{"n_layer": 13, "activation": "gelu", "norm": "layernorm", "norm_place": "pre", "positions": "rope", "extras": ["capped logits"], "init": "uniform", "init_std_o": 0.0, "init_std_up": 0.0545, "optimizer": "soap_variant", "schedule": "wsd", "doc_mask": true, "steps": 4520}
Each number is 128 + 32 x the weight over its row's rms, rounded and kept within 0 to 255. Layers, rows and columns count from 0. Numbers have three digits each. The size before them is the row's rms in percent of the matrix's.

# layer 2 attention query, 288x192, rms 0.255, rows 0-40, columns 0-95
117:161128118140153141109161101115137155155155142094094136116167100167148112095096120133157063153141172196168138168086129130130126121113143081086173101151155123066140177137071121183106077130151208175107141188101094153102150130094118136150107189121130104096103069133047063096163144066133167148
122:141116117110185184106138119104199098070174150146118071132168089136195077156155101127103207125117140134148134098132075124098088107131136153171158172115116121098165088140146050114138133106122115103118125117122163062123127177144115106123072098160158146179092091006091095122120112138163135123
129:110111103158125140069134119116126167046181147116148127148176115061144092175148135081110128133128159096121126136099142161139136083134143126114093128068128108115179125122170066138128123099085130078135187125114157168097088126171195125166094095165125115141063129113091045119090127106090134114
089:097171103109112172121146129110150070075128193119101138062076157188130146078149121149080180110160054163133063101087100104122161198103161157118097140086088175093149056128165107077200147138102163162140087140143106116163165168089113120114114097106140142111103144109197182129103158165144148103
105:094156087144160072094152135124093190082059152135153115152165096129144136099156113096080110112154130092095138163128136154105113180111142146150077083129143150090137180106140116125134156110054115132179085118076140082153147157158124147142101143077091113087099108148116161182112146144128155145
105:132128152091117071200141141175171071157129152123152105151163133175121177082118150227161151138132196132168169152191145166108101132107122108121083152115183157150088167129118104122145142146185065133134118145136116081113152147149082127167110149098142110146174106139172183152137118139145119183
089:202110157195136121144129150075155111085170159153141088155093100139144118129087139119138157137082050109116120127139171085116139170152168097148172113126068124087177118119139161113126135121083117153105082153141130153120122117129172170138160146156084120153103153187126130117116088070118143128
103:126117144177165182076137127110134185104138109074168073166100069111096104144158167101100095170127129148092142135037134135072157106167160137198174121120166138134141087137096114098069139190109118098105127097138118134129106092137147113089134129111105151185143070108110108145108144091118185121
093:109152083105146149074135106149102127103123076145105123094183118196166146128069123068164076192115064156136116139092138161160116209138167192070128195095126175145140144105105123096117177171159121168125088140063148139123157099165128085117092113139173168149127151123163104168108163091141110080
108:103142224110206126082144120164132180208103124127082149106132171121174123114120093196102114127154130114139126099119093107139112115117092152141140172095122117167142134162102145042160174142174105182146074150178073143067137188145129099140125140097167101110126121088156102132156100209129128122
096:122169176139099118136146082155129143122154081094126132137167106087131139167092114115143165092104136128071139157146154105099116090123154141135152161109148103128114089153133151103125092083136148132164123125122104086135112152120123150095185134146161130143081170125106087138089180098120126067
103:121114163109122105119113077135122134187135134186180142126090173155100142112081080202124111130135141139109088115128093109107107107150085185104136142161116101159116143162145106158157142157185085070098120166109115092136120144153070143170183101152163159118103117129110176131140103137132120144
106:153098083088047108138125129107118130099077135087131165173096065108139118061118186144059153081170085139074171129174125090132069061169147096108123162183165142166101170116157118127117121089106143087121117098111141188119077093119143066086109141154139112182120078104111160118105112155138113109
099:168131128132187076047077128112114160092136137154111147130093115080121160128103124129144099061149146087075116128105139142095112110127140094167111118172172121163137165120143116147128116114102189138102172138160113118109180139106171082089060100123080168127134122162105144080113135122163142113
096:108143082142243117143090154089110191096120106126127127089108128127126122073124118104124153144152103083079037100172125108108144147102129073095123154058136125053143162132133072119142131114156170154166078111164117161135136128148161114083157119149139113121110066069114124167133116140120119141
100:126135143157113163097126080126154135114062080160078127112160148143134133177148143156094128096125111069085097101111180111052148101129153121162143134120169131192147146076075107103064168137147091131119146026059163074125135133126155154137123042070131122171129153153135096126191064145085144170
102:063111141122115120122060064151115161159087153146155130084194120081127136130157152130077116172131134100176143117115168107173184174140117113108108118212124143118184195173073121134134103046174178086121155112130090157148103129135109121134131119135088093144181106109159177131122063103119072142
100:116169111189087122123084116169092150059156161136139127114140130089158096134116134129100107053087120123065107115152124079148100084074162074163098106111103153115141203105151175119116161143145122134173127088131114087098168125075128135115172145125149090129137096153103244154127074131082093107
100:157094110128122164128163132182124178127170137188081170116138132051205138137134199137185152087101122113106110128137146128147168109154156153114139135128127143121124103101132096133049120149109170133072172057161124139061115132130148146117086146134116101098113119121134118141108106098150166074
094:093142162197198179099111096065124177190134083101102118159143151146117084115150067134132101104147093141163100143160133062074112139139107146186095087058119083112103137095115130099112150163106149129113122143134074161142122165167179093151165159117104126151093201171155089151081134145155166086
104:149185093143072127117168051172155181180154188176146132137152117138099126059144073134124195207168171103149146170087097063148116081151140097069106105136143133137116174105171123134097162115096109085103081126112123093159173103067182079122166171128088137144160111141143153118124092143136146090
108:146140060138107102115093182125132145179150117103134116119132129101138156175171153133098098165092116144133074127160093144148103090155134119184154131118085114068162123127163137106133127159144128142113137020126080063074138153103154126168176155152086142126111077166192109113074106106059109125
094:092114182122165143097125128131137115107175169122104093145115105132124095130158144099139114090120130162120126174120123143132106095091108138174086167068082124146140098150073091088144143184158152122103237134140157135067113180119111080117153130116127136062181119162116145161170089105159101148
097:123104086097086095145133147155153105108122161086115098142132071169104169088198124146106105166090107110162120126101100137162066154087184099109159135110144147127046169111154136149108095162198161140158059165152145131162111158098107117102099082200091209166180167106143102145141129139178179093
094:114148161144155117144168174120178152129128103169161148106137151137130137135077142125119106108102084138144151039123099127079176157126114186144131151073113127082150138085103083115179158177123154150086140088164149144173141122159126106177143117083123084100064211071055072134089172134155149126
091:090128089098191118106162089171036158114099131118136157169114121145122095073156163106145098170106102095089111112132130128088108147140097119162134150094142114111117104088154068098132140073090144096102096018103095216128088117128151097084112131144154095150160095158150131136076155131077085123
108:155112109125121175152140117144097079185095099115154144086158105164163135122120113115119123105091136201132150118133177106132123100162108161124153150106116131049123071117118131139120186125164121160167091116071082151146204162178137174107191076164137135111129094156113150208152087122140181096
092:126057119145097113131145102160087158109124145115062072124121139131159117162152106125166104120100119103144096119092148115092153139143173068118114147110127133168141118168116087122168098103185127066099158137132152145111079058167212153159126129100176115170150130174157092130133122157075123122
092:147143154123076109105137125125158119124104120120085092178169089131109104101097130121180158136174126118155144152144133082130108104180130101110164089136120115130127080166175149202149093151108107124107111126077117156113110148055114148132202200113096165140170167122096073137192130160088151137
092:136121113093146171104120081167117139144033128162099071088162124108069186138048114138167138129141067176078133073117121130152126105104111097152163129101142154131106119125146067150102164148179128155159116144116134134138151120126094171102177135151143134136129188145136155125159127067122066114
108:128119216139124098142127083148153143143112085113135120141117071120094160091157152130133083182125123121122109139108113126104065092110135143039094081152096090136122150119124157131200144093117101109123184147109108157171110133135124158100140138120106176146173143209149176062088123166217124192
099:124197099161138132128179192184166133141132136130122139161071084150071207170137147058126096174147144123143139121126141155185173121143139110133147182121119124149103120175073118088130095105127113169104090123080167109150119164104123146166120160058106173207104118113169170093142090130172104131
157:138132128071194135088136108086167096076105131120138128108120157099110101092123149116132106093124148089028111119100120162140135165099116143107144093089126114075123112210112117101149140126113093075132119083136086062149145116126151117180051138114159139099112100127060094100140092104159122141
074:141145112120158154139139149106151143078119114061177161171120166058175191102096117134160112069173143156124174127194134129152096162209150128153134170106121154116111087148165111114139199163138143147127137096103183134139095148123150084149125169123171103165099133124143178140160103165117077187
068:129151158138176108091139115129173111079082178132108135107144167112130150142168116098079121087128134099066091108117090122097036148093085124123119101101134115119119082201090148163171117099094101096136157142155093111107134117150126116184094102140102072100151104117103119149154142140171134129
113:137148107163097113142134126151098134168138119106152174152148153139145145108087079114128120165116118138181190101134109068178122093118129177109167184155117140140109169051146108122081104155112167141103120137132163251159112164091155085144196131115098148161101179148169122136099143153129092125
099:175181095151110155145118126106077106188185055121178137099119107164154152196090140129120169139140112167196123153123123104149167067135162110119090153151140096140146106058150141114142132142056165178068129088141099156137123186103138155053153099142082127148159182185178086184168135157094139166
102:121112149159115110094127132100162116103090148136111152129135126108116146148151097097062119096120140049097114146133083147102077147042103127114155115071113079107137116201078145148166137082066104103143150158102112093113133172145095115164072089142142094077177056126072114138096122141198129136
098:174095155096158121126127137102126144167120141101132157166130143174137105108180199113123124107132104118133117130153114130068118173173113155110098151140113122126177098138109093115142195101083144099108109108135127154135159140104137131126151122103164151105128099173184088136208077105073139180
109:160131154131087063153090116095187098127108083122096099161132137106113132116136122072100174114155150178117139068180111154134103185110156110083154078148128080116130112122137182158116148117131151139114183114151098138102150128147114147117106126226112147096102091107098083170191097105116122151
108:161084084084075178156121120090074059172159124164132087199152102106167127154149122152156142124161185111135109155120101134074180171132088090091088107111092168156118124125144136147150159116182119192099111095102142155115103136167114078161064135122138154107087149104137169121106114084102128116
# layer 2 attention key, 288x192, rms 0.257, rows 0-39, columns 0-95
081:115143070117111150130161097078156164078198144121123157148065128117159169171059082121149150143114128114148137093181117160157119129148100124082136156077075127125137096181125136145170209094160104119130148120120104125114117182078110200113101140132147132129155102121144120131143134191144110181
094:085116124086096092136123111144091100122091071105158140100136205073087156155132074156184111084210130150185086107102182178173153158094152115125115065148122093115126129115140117103130160168158146138156131116184144140108144189105088180120137079121135076143153116131156138207178135122099092087
100:086149100117132092103150075156127112093083111190152139093189148120091145087132120116046149127120125108105085075155114110116098136157149128102089108136156165181113128035101108122116127128144132096113145126171115121139134176191090129105125094170168078146219081153131145156075141148162105102
110:212157087147183190089125128120080183172153145130104158158096102126170160109123119168166128190173127151101147139101110115140090088132145080114137093131156114046176168194130144088106101126166130092177168051158111155075149107058164121131105157125050134115131138142127066061178102121097110119
108:136105098130080137165094109090170145139174168108137201138074118174164159130119085091166082164135123146193182210161057139136145134118069115120190126193097104102127138173156178159084145117182088173124132134083141137067153110047150146110140137160119151105128184118131128157162143128146106186
129:121120093152134130129105116106133152118119185117088160183134117178207148064101092099139123166152143131169132174151086154131138099098124143155199079169143090133151142232121167116082116092086138140110162115088163168034186122110194131097110124131103134125086171134126114128134134144104107162
086:105105158124115112146182082138161118155170121104153098113072128114093110144123120118160092128201130088150138190241104087154175080152119114160066133077149113182075097062126133115145135084097126101150125070154117195115176081087127092122116140135174132097148148153179084120146117070138127141
100:077155159096110130113100146148142130078138123194148154183189137090127132155154132170191171141098086157128122123134157098126142132071208098131125125131099148112102096156186098159119094161141095130141112138168139080132090161082060099113052110105133107040232120110091150127191156125158060174
095:108121107100098143085096163126105176179157139095116143140133162116120059208164148166187123153119074113143168142102087187141128049191123135130109078143143126112152147139164131126133064139204127106136132114182132131114156161160071101104149118098078099114178068133104096061149105117143105170
107:124129117115124079095142157071093099093110152182146175128136113167149157139128230132121113088114141116128117068148108182153110149119101086109130115139081123112202121118152142142112105106084138110131099133096139124085104090134136146186127189166090077174129110170142124131146149147112116147
105:121126141181110164140172165087163124185145155126174082126106113215134146145153190155182088112075142155136103164174092117110101106112087136167154115130092158105133122131077170107072139157073145126110149130147119136149111153124168136162160082063160105045148108130117186113109086155154120117
101:128137072106093084119168124170151081187133115107105148127147136209157125135135088082113104120105161144106140138143063114138127139116078111124099059171115119116157074153152119180116106207180079121101059175066168114090150107106116116155098149103142100115108160116035126108083097125160127151
107:172141111131141161098170151118199133144134146182132100138151126087140112130148122095158108132113096149134146130119095089098096065100142108129174162119160137138138170124132127188056083110141111111180192067125108166155118096068166123110132093140108113151130045090129079203081180121159128098
091:119142121101092183115194105150096122140121160106108089095170102110139155118142086066176112183112093152117153167146131138121120117131108112140145172191170130144109107131159210148141123155133099139119146167112157123115078155143131117131151138155120152097141175151163179070146087124082098101
094:148126158120140090127078133160096030125150156060094098098139101134153113084088179142119152139052139170126087116145124150114137073164108111125147118130131100130126091128133129105134097106129116101164116099176133070106139107127101082087082181122161138124147139117167110147119159141081128112
093:140135122177113100135111138096090102104110116148167134190108105133191143142066126115086153065128175182161187071127118169174116129120124143163033171134081157103146067145150143093123180091108123148076077121141193086156120125127077093146156131141176118113099109144116130071172136112131168122
100:117109141123098126110143121156147140153130089139133100154128146162126168095141121116125165123107093131175169150130153209209140047152119182131174122147103125090102119187145146159204120116093114132126178108159087186168111111110135130115140092155069136088098112117110137177115130131168119088
094:168165157135106100122118133132119117191146121113131112071063096141143156113149078096196101153166100181117148135119157181091068046135118152186070110161159102085125106097184163095128109071094110150143084065114134176114093109109147151107117144107127129103193126156129090092126094127122150110
090:112150131101087081175144113163152109085087143164114076102087113100103160146166109097124166125166145115129076110152184112083117114075101133101112099075095135112109122117145144115173138096188124130130066126167154201126080121126124097041130168056101136202107146124149152091169149163095090124
094:115107165090140136086130161180163120145124082154109135167098091132133132089098117165111135090115124114138155167119128129126162113117099109119112167116078067110150117126120141090130096073075164132151065120166075059165158092146135120154184135097150083132110107094151161018187090046122181144
101:165091110135122088142153107114119172112099161181156107145080078144150098114114130127103175131114111114124089150144076128120148076156192118184135145098118087087136093180089127195107077174119143180107156110075127191111154178091081127143160188183155100131114128158131135114105109098134103161
103:093118132126147164152119179130083199202103132233127151174117121147115142089116148151101128130145106112066099108125126148206075096077123129120075143139103154129096101141160144037136143139180164120140145154126095143192118098129147109080105150109112117140143081139168072093166127105043151081
096:174223147173098080137157122116144149087102114107132124138133164089119158087127128154108143219098149134126123125112101116124139171161159110214164128060120112125201124098134132128196065134105184119115107131079070091152111106098134111157134172149116136112135132152105135184208119147118208119
100:118131184111084132107103108124130165124136127106188099152122102099140097110141122145108180157134124152151134129176119100098155143138175100155128125153079133165192176167123114145103146116102149123087191106146113115138149121136140088158068104084157171151113159144127137157058082091105099172
094:108118164117088206137141145126116164142154014144086211131098103113106117136097148128114134095144202145129116105112162098208114155095099086139112115129119105143162163137112127059178107160080121123126091173146107135155084174154140145144137119076106164158137178108166168208095093148103120171
092:211116094134105171105156119101120135170073071183113174121108139121113080097133171152114134167083166090095104114132128153125140140134098144119102082183178198094133102124167138183061094161152138127142184148164132100141137104103171079152158106169168192071084125154170116143104114132145132150
106:151229214166146086179172144162067183144132154083152162115081140136122057143112161130109149167122091197162142084088054065172185114055106083092146104126158087191199172059099162145101103145102147093160168102165128092154123141123135118105085124089150167126104142143163112056143123104133110112
094:150103119133179131107094122120144064167093143136166193160094094174185182141160115121105119056149104098113089087116133105119149130116101188158201173187118113150170118115129115119116117197114098111097138063116167166114148108152122115087079096089110122152117128071095170095113113113111150142
094:074159155144192167180104145113116216114111192142106178077104120156085110166143097145127180110131146111141072184088116123128067125134159152127114206112055083105205130122107115177115157141153067096108115133140098151106125103159163114132110114184097158207133116143106113165155095079029102171
099:149085143142123092082115096121152123165067165099131187156149117119085121132085182117127083177166179172123118121162105130124143197153108168123095119138097128058170098148136113091131090132113147155185105098184095111111158128142133092132130106140117103210086129159096160116119156113122136119
097:101077120167090152130109137109071097096145237130127101158096124145153156111171057108131159124149181135139133132125139093170153179153122145153104165200125116109089190178099145193112111140112121131109060149141130125123139154129134103141151127161099127092103083119155121159153090144180150179
095:155113122147035111177144132114118151145116147203175130133147122099109122150169146134174182119106129109094106134105176125104075120136169144177169140073151136159129101061104142147143142096108104142136164184170085187087141080145184128084099137108143111132140126127078133140111134158131144208
074:069099156123110066180137089152085112120173079078174129121157098127093131215106201114108170141135082081104134112156138122178174137154124130120151157178146130153107100079120133161135137068123158087093098100142120145195059080141101143146144081180166104152148163150135162137105154123131135063
097:128098186085140124101172121112152111097106114086154120166119148107104110096174176065107075134142108115050095109129095178114088127105099116088125079105120144087176191121118134098143112110110157077138170161135072109147124100144130132192064128153146095111116086167109109107107100129168127128
063:156149084154101170126142084129102127155065167114095090114108119057073123119150185189109079135172135187192138127122149098124113124108174100154153155123123065176078155162163130134136136115138166131097204097118145150153156096173130095131121140104086165155061091086155117119090127088116072107
099:166115114113117138154159072105170141097125106112171170135075065131159145147144071142208075170124183112095139097174117149117138163129118066159134119139133114133152165252087126180089148093132125159149142114075144149128094095073130124092121098140104138148105158089095098147170160125112131131
110:082130188133145083105209139140035095093149132156126111176152145127101076107161170101138117124160118108075070155103147139177127144131117130087094071111102166122105106080139134064156169132128142057141134132140072090173098129227081153174120114140193098121138112192110134105087106125184139083
107:096134143136083074089204093131087042093128137159113119115139202146125066159169127102174130084160078121085093154114164141171148172188130125097141079149122103126086069079134111100128149161152082085133101118181102113117113142138073142115152131152205106132144087138101120125109134150142129102
102:156095148108144183102099120110106147096112118141160141145117121063170104116150100126134134126147109148146107153169130181118120158145153180118070106124098160103122178103108125136180128154148133173187159132079157200175126166148112140104099162082128115117123142080133144146107113146169133172
110:161114103109118096107103202101088116149136148090088140166147094130143132126172176149130146188126103167097154125096125152119113081075116150105096105101070094162083154116190129113139113154159120118117150074117212180126215142172129155119162194141075136142153110066124193173135090164165084187
# layer 2 attention value, 288x192, rms 0.218, rows 0-31, columns 0-95
107:155181107132135156157129138091157165133165136068176106151121104069105167155082125107133128108095158089094144126131141198136059112141118114148167099136112080140172148126068107134144177156140140142112084105148060172155176113152101131111095091114174156130081153102156135134124158154159178151
108:174112138119096115128100040072120123153128152109104144146080098131082088158105073147077096103172135054159131104128144171140167133109108082126114152139111080140163108109120156137104143189120097124156120174134115154152123183130088111117073144129090120081133100121165117113183159175169149141
116:139121118127116173186153096133122173146186106100153141178170083086111113070098109127153165106120125131125101110126160029120087129160113155163124108168139147178141177136158156154072129179082103141163115096158111123220095125099125119115121124136117182125129113129154173082112094100178143126
115:126128098117146105112101089131166141097172136149061091079134141109136124121095164166168141125095092133132133195159095162175121183112167156094099141142110116139046145129173159132172160119111189140064166114121155167157197157098145146150171108159152090082163115105153106151115098094125107125
092:164139177097113127146148120121144129102152174099123130121109150149103115148146110167121122144102090057148098154108123098145130152160123179124133167115073069186119089121133152102083099127097151093186111074101174134085049119086128121143121143128079158092148117188154124154125130157116134128
117:102125139126098169130209157126185092126145139228121165073100149150121109152087176131117153184143118131161112170130116115121084162152128096126067122093091065113072031131118158163116103145134152091090107127126157098140124144144133049128115137107138084157187151094091095074123137150130128159
100:094145132123121156127141142160122115109134133147179105131097143160162113144167125113153108086163102112133118143112163128112099051134129149124093179140136049102126149182089024177121136204117095143081106142135138102111066130146156164163091110142121124203063113169127129185142143159109176093
098:147113088107204117111123177159112164090145165077105086099147153139146077148119183108170128108125109143145067112144036104099087064088158172109114153074135090126153168112143149163106080099130076074093115111118109168075170058086130094141126077091121123167133053167127172128145062111095150096
103:143108141110150152122148116129133085079164076116157138054112078124076171141095142140091147099093137162153120165146088167140119077095156089124087140124154126131120122103109125146095094129096166110102195136105152168112158145210100078167100136140108178117095096117114177099103175107061128117
103:151121111074148148103125107125122127113157135122070152056180121152119114118164052150144123151102128173093132172127097158162140135130115163054083118147151087076075134211148174125093127186172148162100140147170132195113153094142072149129178142083104100168171087145072125165113175163098179077
114:136155224147136140143140175184163077141145148089142157137178098172127122179152134181063135110097108102157159141111115168119183138141178168101112146143131143122133084113145112175101065136115166126140105105134136071153110152097084127185119092102126204110158148099121125089117132114163131138
101:066137087140167137135108064066143133104130087139110133142137143141099144131131067179075140217084135132086115113139126111166106155139144123160116163155102129063121158161145230112156200100146129163198136143148173065197126142198090110133112064130142179174054147169145152149134137119112084121
101:177164106135156078143107082108159147138095165160088147143169123128102121135096139194080089096179150117127106064108069188140220132112163085127139116145076130111114146129141120160161148141134152132164141105167120148148230113137086187066114121092124126076109088095140121127119137127093109151
103:154144151136135119148100109177117154144094114148111092155166133069139127102107116128079051134144058152171107067156086115140096166164134132188109129151134225158078129120143094095132114126147101127176101100074173163139116116123138093057100176098123117056126096108096107153090104134108132133
103:088156098123135133135113132147099149166087127160140123109174187149153132120096123156159135132145125072129146130141108070120108126145136064137182134081115136043164174132095159098076137111131142111151173132129090077129130069136141153119087133101092147055083118095067120124085135127084121107
109:134106169143113179165130089138128098158147106194168125133116132145074140154113111103129115193163133104160139161103170111168202148075148149067177136168157072134114174093090104114098109164127125105149160133132047130128127190149108179074138116116067101124109092086152142159164178097111192094
113:212089155096098126105121140150140135131140190080144148140139090149158121080156158153121145101039131154190123094122154105099108105118093148093137175122082170175117090140094067115135101095072126128179111125166152092142097176151110134154104095123115178120163077143178150096157142127171168159
099:156129144120153152165208151148153111128135097143120101145110151120086170096178133148152079118067084125188079134150125151099075119102161064101115175110113211162130083145147118134145119164134099132088163155114138160147120101134110090138109131142164073075117111065074120049085083085113103155
113:158134149096111122152185157171106095126119110110120092151069103053141138119093162144100125040128107102134113120087119145172080098145134078129079122106140088099130137111134116052097173021063170096146097143151126116155110117130107110070088088113088153195085129131087121151124093152072116118
111:155135179112104096125172158120117163138112085106169160122134097119065180139183074158138148094085191142125145115113184121137126147118075091134176175196125131119117150165141110090121115108151192127088134115166116104088133097132084179134195100181140129110164121126135147125148160115229150143
104:139135163134093086146085144077127157100147123150111141124108081077153165137137143152136181126112232111092166158171089113180170097166097102121113132108137115161171147141139165045160120136115131121145152117153072130171133135149069116123169151114097122176136112200156101097086120118123051100
109:156054145184104117158075106152093091157138079140193084129091147104108115151155116131084112118117126130122147103099102151170175162110117120128075182169099074135136091165126154086113136104127184178116119145165118135178079107140087056137114127125112134105129142076107122110112157142137144091
129:112149060105155090152049151167138113163099072140116134147118117095130128162095069130105118095124141106117044129169181129090094167099124105180090130111100146103149181067149115069183150099131102068169146139099105121090088114161166119059150136111153130108087106139150143176099104147081144109
115:101201072144102104087087179115193145127103096176115173143130170120154165112129164163088118103170229125086117190107135170104113109139038097159152061137131148112152130139130118108177182097139120103080148134113145131110182156171133164129105173162125099140112170117094090109097155175089120111
101:108109107112185181066133155127138133118109124144188189134108121160140130125093088115091143147144120093110104106101120128168147111117133082072151198035115139132189152138102111113135131146145182124106147159083101138154123185079120189153142157101133108156176164093103096120085145114118117157
121:124116150150169125140082107058077096137118140194220126148173092090111091128128123101143102216157157111174111135096107113168134154127176130074091126119152087120153130173113163130083163162158117110136158166136097099139073135109128130135058111145099096127156123112110168128098125120174171143
101:123111197143109166148117136145118183092120104152156157149103121136131138103142106155120146167131127079118171077075181113063150115114091134171128172136128087137191143123141060180157106117173149102140116138144091075072096190126127109109181120157143160160103141103103160149154085104134081179
097:099072081083080130144109108129141092068099112157135150108126094182113144098061118125125120125146160139045100078124108157133132110100096130175071112143113072156122154113136115134130168156176123110168175140213166182119140183151154087108092107116099101165120110132114117117103086095163098132
109:140145162119100151126179080095112135143136082155125148147094106067099102117160141167024127177137143154175138133116199089119171169150146150118126144110132115162105144150145130178090128142134138121112106148156153072156091165071134131118091080128099109163128110120145146133117126161127122107
113:162088150148148155097174151116181091112147181055140116143169079112140089180184141143096104140138088159131135117117201109143094141134103106121157110123097124139154152186110145152142082065114152152117132117098126147140134157113118141133147128125115156107077171081134165068162099148122109148
104:117111126158059141117137121087152116101115130098166087106090074180136165138166096085163128120143074155180145171127124150097121194154130108121215081110030071102112167139089147128105109101118127151145098144061118165143137130127183136171161108160087131143139124127132180057134121187156098110
105:098114141158084129121133099072115139087101103080180138144141099097114206100123057119127070139159182138131146152112096155135105162122149143088137139165183181068065108136129095158146062140160110129164145149126131137113152167154181164129102166174116097134154085106037129121142160053131168135
# layer 2 attention output (transposed), 288x192, rms 0.205, rows 0-31, columns 0-95
104:102079112162162069142178132147166153128156084104179156198149161123163183126061158144147113082139178107133084136142099139175174133127135128166141117122105107137113098103166111081149128135156184192130108108118115100130148147156132166126199096137030103137111126099096121104115126144111173105
097:129167153104129089108131152140177147111079129113158178161116190206142118143155177181151178157109162128140096131164098123180121073216146103151098141090169119124160113145103079146118102150150159157122182135130185204141078086156149129130154128107103177129110127122152142120142127159118184143
106:112156142140138124104123118112140083154093108087138121093158083218173087122113139074152165136149128107145138151117122131077112073079109112047124102096099133165020053124162139084113144127116129145100121120128121090105120133139048185120154156144162078161134128125088145090173168178113088098
113:174154118152164135091151125154088129116053145170097150124116118167146094098103158060142110172136112128142133123079119073088141168118111142173121128103124177134179159135076127147080115099148112063105126172096182130112137010132130097088109134114150189098130103123145141105131165175145148139
090:104143099161123125160083139110127115160169141140126158141110131172155111125134115106069127117076124107129158108122066159121136121111163106191134109182080100065143072089098121144142159184080136148110116108105036135110106147148131133136163111084121070100132127104081177061188158118084126211
111:171148119133129085121084115091082163161112198080115117129168133136100104094126143082155165156128183098142153123099114110155151125118177163095183104145124165164131142122068083153147179116112101052134119161076107128127205092166127102139170121061145165132112077155184132183178162202154141149
092:161116144174074139063147127096159133110148093059099092149146134157115149127096121144146140132140149185137069068137096144155126148177160121156143117122111105158142140156147117158121117172120230135160094135172083140152120131200116136161108114143134065163080154086121083091156189070107122127
093:084159049112117139110143121142083138126087064170111143185140113105119111139125102111109103167131162168080140129171093105179175140126178140164135115163153122177154104126087136118102144103118120054081135105075084103134149108144105182133108110183171134098161134132134145131227111093136115119
099:123126069098102084109113106104196201154092141095104148148190166144130136146144140152164112196135077120116125077187149091133201116110158129155192126146166120126139120128150123048122125139161102065224116141099130131097156051149151160102097122122134085125157164129154139109096067155171120120
087:107165117163176121125128149081155175132132108161194187123122121148174143211122107115160107152106153129073141140150149141087156151137102112198157186103087142140171135153155176151126118135126168030089150142084150118097127077114146109168076045043150167186141100134133141148107131156139119151
103:101089137186102113123121070146132164158064199145149136176148179111165150120145143171128108125183122094111112135155082129094082107107190117126110137115069126210141126158160208101116113169114098146141199172117122208102096152158159071103094146168135092061178136142109100186199139157092126133
095:189135149128177154150105066140114135122181144117213087126118176110120146189089128118125108149107148112160104096095136136108147122063106121138124103081123069122111080180123137074112099134157127188143115058112122171162117113095160110111168189055187142206096151093099129103108078120122089146
092:098168087180128125180098174176114163148119153119181092121111132144085103101118113054113101155113067152086093161182049122143146082118100191148112204083138121125126096114176088126153115088156100119142112090141138118117161119131175086133134150129107159115183104088106132118191116162119128148
092:063150090122168096147093155151151157100096175138099089170091086151077103094165111129142116107087143118137173183124166153119139145126174149111099132184133103090117106148139150142142100131148113173127087136108122115143139146144133162097122110160172136127146125150154171101139103150194096210
095:014129138154072124133148127120071179170171101093093174124146088078094088099097140143129149105140049114142166142172145133141153100106010155167149124100210095118115054078144125121134182160095149111128167098081113127139164149119129114089109144073155134123102113150163137134097139107136144166
099:167112108146059124070106171135107194102045119146159132114165094167190083131107093138087142103189111115130077108149095138140101150138127135099114106111134202121129140146161140171099125087112112162127144091148134085100097062151133047172129016138149140080147123121155134158113132154123128139
113:100110127089103175181112161132144081140114145103171112147128125160155089181177076122118129076096155142112129172100173187138162129134147148082117165117126066107081119110118157119114104112090164142127159188150117129143089169138102104079097162199115092104052139192084101133189122163123130136
091:189128088099115069080107159109077186067054164077087180101115118088113113086129129133153112190128140125153131129094138094130165160120090193119083162173082110146147121067105080114094138143098158145184155129132144140137176138147159184082087157106119143132104162136115120133170126091099140165
101:123108085103180115155127120146144144149103050081135104134151128131133111112129123164159154195112132087104120113133120144153183121179111073117153141100127104083139112111084160170137102123149119109154090159165119147136154100157174127101189101135103111180113128141149134108136171109105145152
098:125092110106123155152144185111115143118137131190138068082126163149225117146186164141090117114162091109135062183088100109090103182150078110107139192177147150143113138143133144157121090133106186168151139145153148119108094121148128112110120103149125141143133132104105094146131105168049123122
097:135137096124165085185176232148157171151180136157149175128136074138162121110143068141114052147103155163156141104099108127075124118134110156090103101145138149079146130080114134155167158128183096135102171112110089112093084145056106118102145162120152095139089138086088128075123085087117119122
096:118081146160134136108091128099145132112124172103098144128125077082170094175123137113131139117090132141117117070126112052095116069149166119156133074129123120166134121088130140180127108204125153080133064188132177162116102138108183163157183138157193140069110161119113102134152100155129065180
108:152161096103118130112139144097118107152135045152138131149126167175126102097156150082063137092086110133109107138111062162157125141191105152148116119112163150100123119100183097138139097061168106135106095131152129083200157122108149174134159157119131132188115167127185139060121105048149100106
102:089176151111184155114121110084178143126186091100090080137154150075078151151115135039150096133121099136121131096125091112137085133094107110117124128140165129028152139131158120073134156101109116104145121126137080125172182149099132099113124194110097105173125083103131149065066130102128087123
089:091136118106175128121094137129076131153098173112054105120090124109159121094131202144155095131131143117125167147176119168124155088156127112134104157166170144092111209165115138067125111134116123140113111118146103133103118116128115117170116048093102141110141088116174117156106145073084165107
105:062145126120148096136102152137118158096151156125132122142065122104159138147104150212163108124159141165147140174121133103098090114132202191131133135108160113160130149081132145103097151155093132146159114164192140098088149129110109099083190136074171171089188062121108107118154138135146066091
096:183146130128130120064136088099138175162119150167090101148136103114201133079152171111083143120092110158125056138110112095118079131115099139160187115141139123149106091184090104129143142174150124150142153126152102136135066113122134172127114168122119118185152173172178096130143139105132111076
092:129228193151175070073112091100141106118112115131097073139155185152129129136152104101114129105081196177124136096173148091091185115159100107125128132107131127091163120135122047115109155117204125187150114122130109125128187147056149154130172148137162185131099106186148157193107159114101124160
096:094148150175185095163102161143149144092080112139092123085163169113178131109123124130142110108162185167137126118128110154163089156136182100128122157132103160238069116116152105089140114143152180099139144170154136162100135098118083154154148098098162181152162135170086108117124066177152065130
105:102089125131131142133113099127183122150095157100202121166113142123130164151102173144120154096088124160108139156104154140119152163160149134138123145158100126148140104135114201076137099132147127111104171153154209152180090147133070095089117144141125076154146104138105170148129140157084187199
100:170106154193117246151103152103135062108097085132168087106124195118150117162054168183081150102051132072164086098154150154108134137161076160116180128147174136151116097159140104109120165149100129140105072129123145162166107104114097108108120051116131111128163076144106119155105109145085083108
098:101195187117086152086113134166118118094122188193136166185079133124106124140115111159156148132146089145140130155168120166119071167140120122129157158102125104179102128114130136062117159105157129123158120163102114115133115150079132175184146079095148149174185157137160117092112156112190106052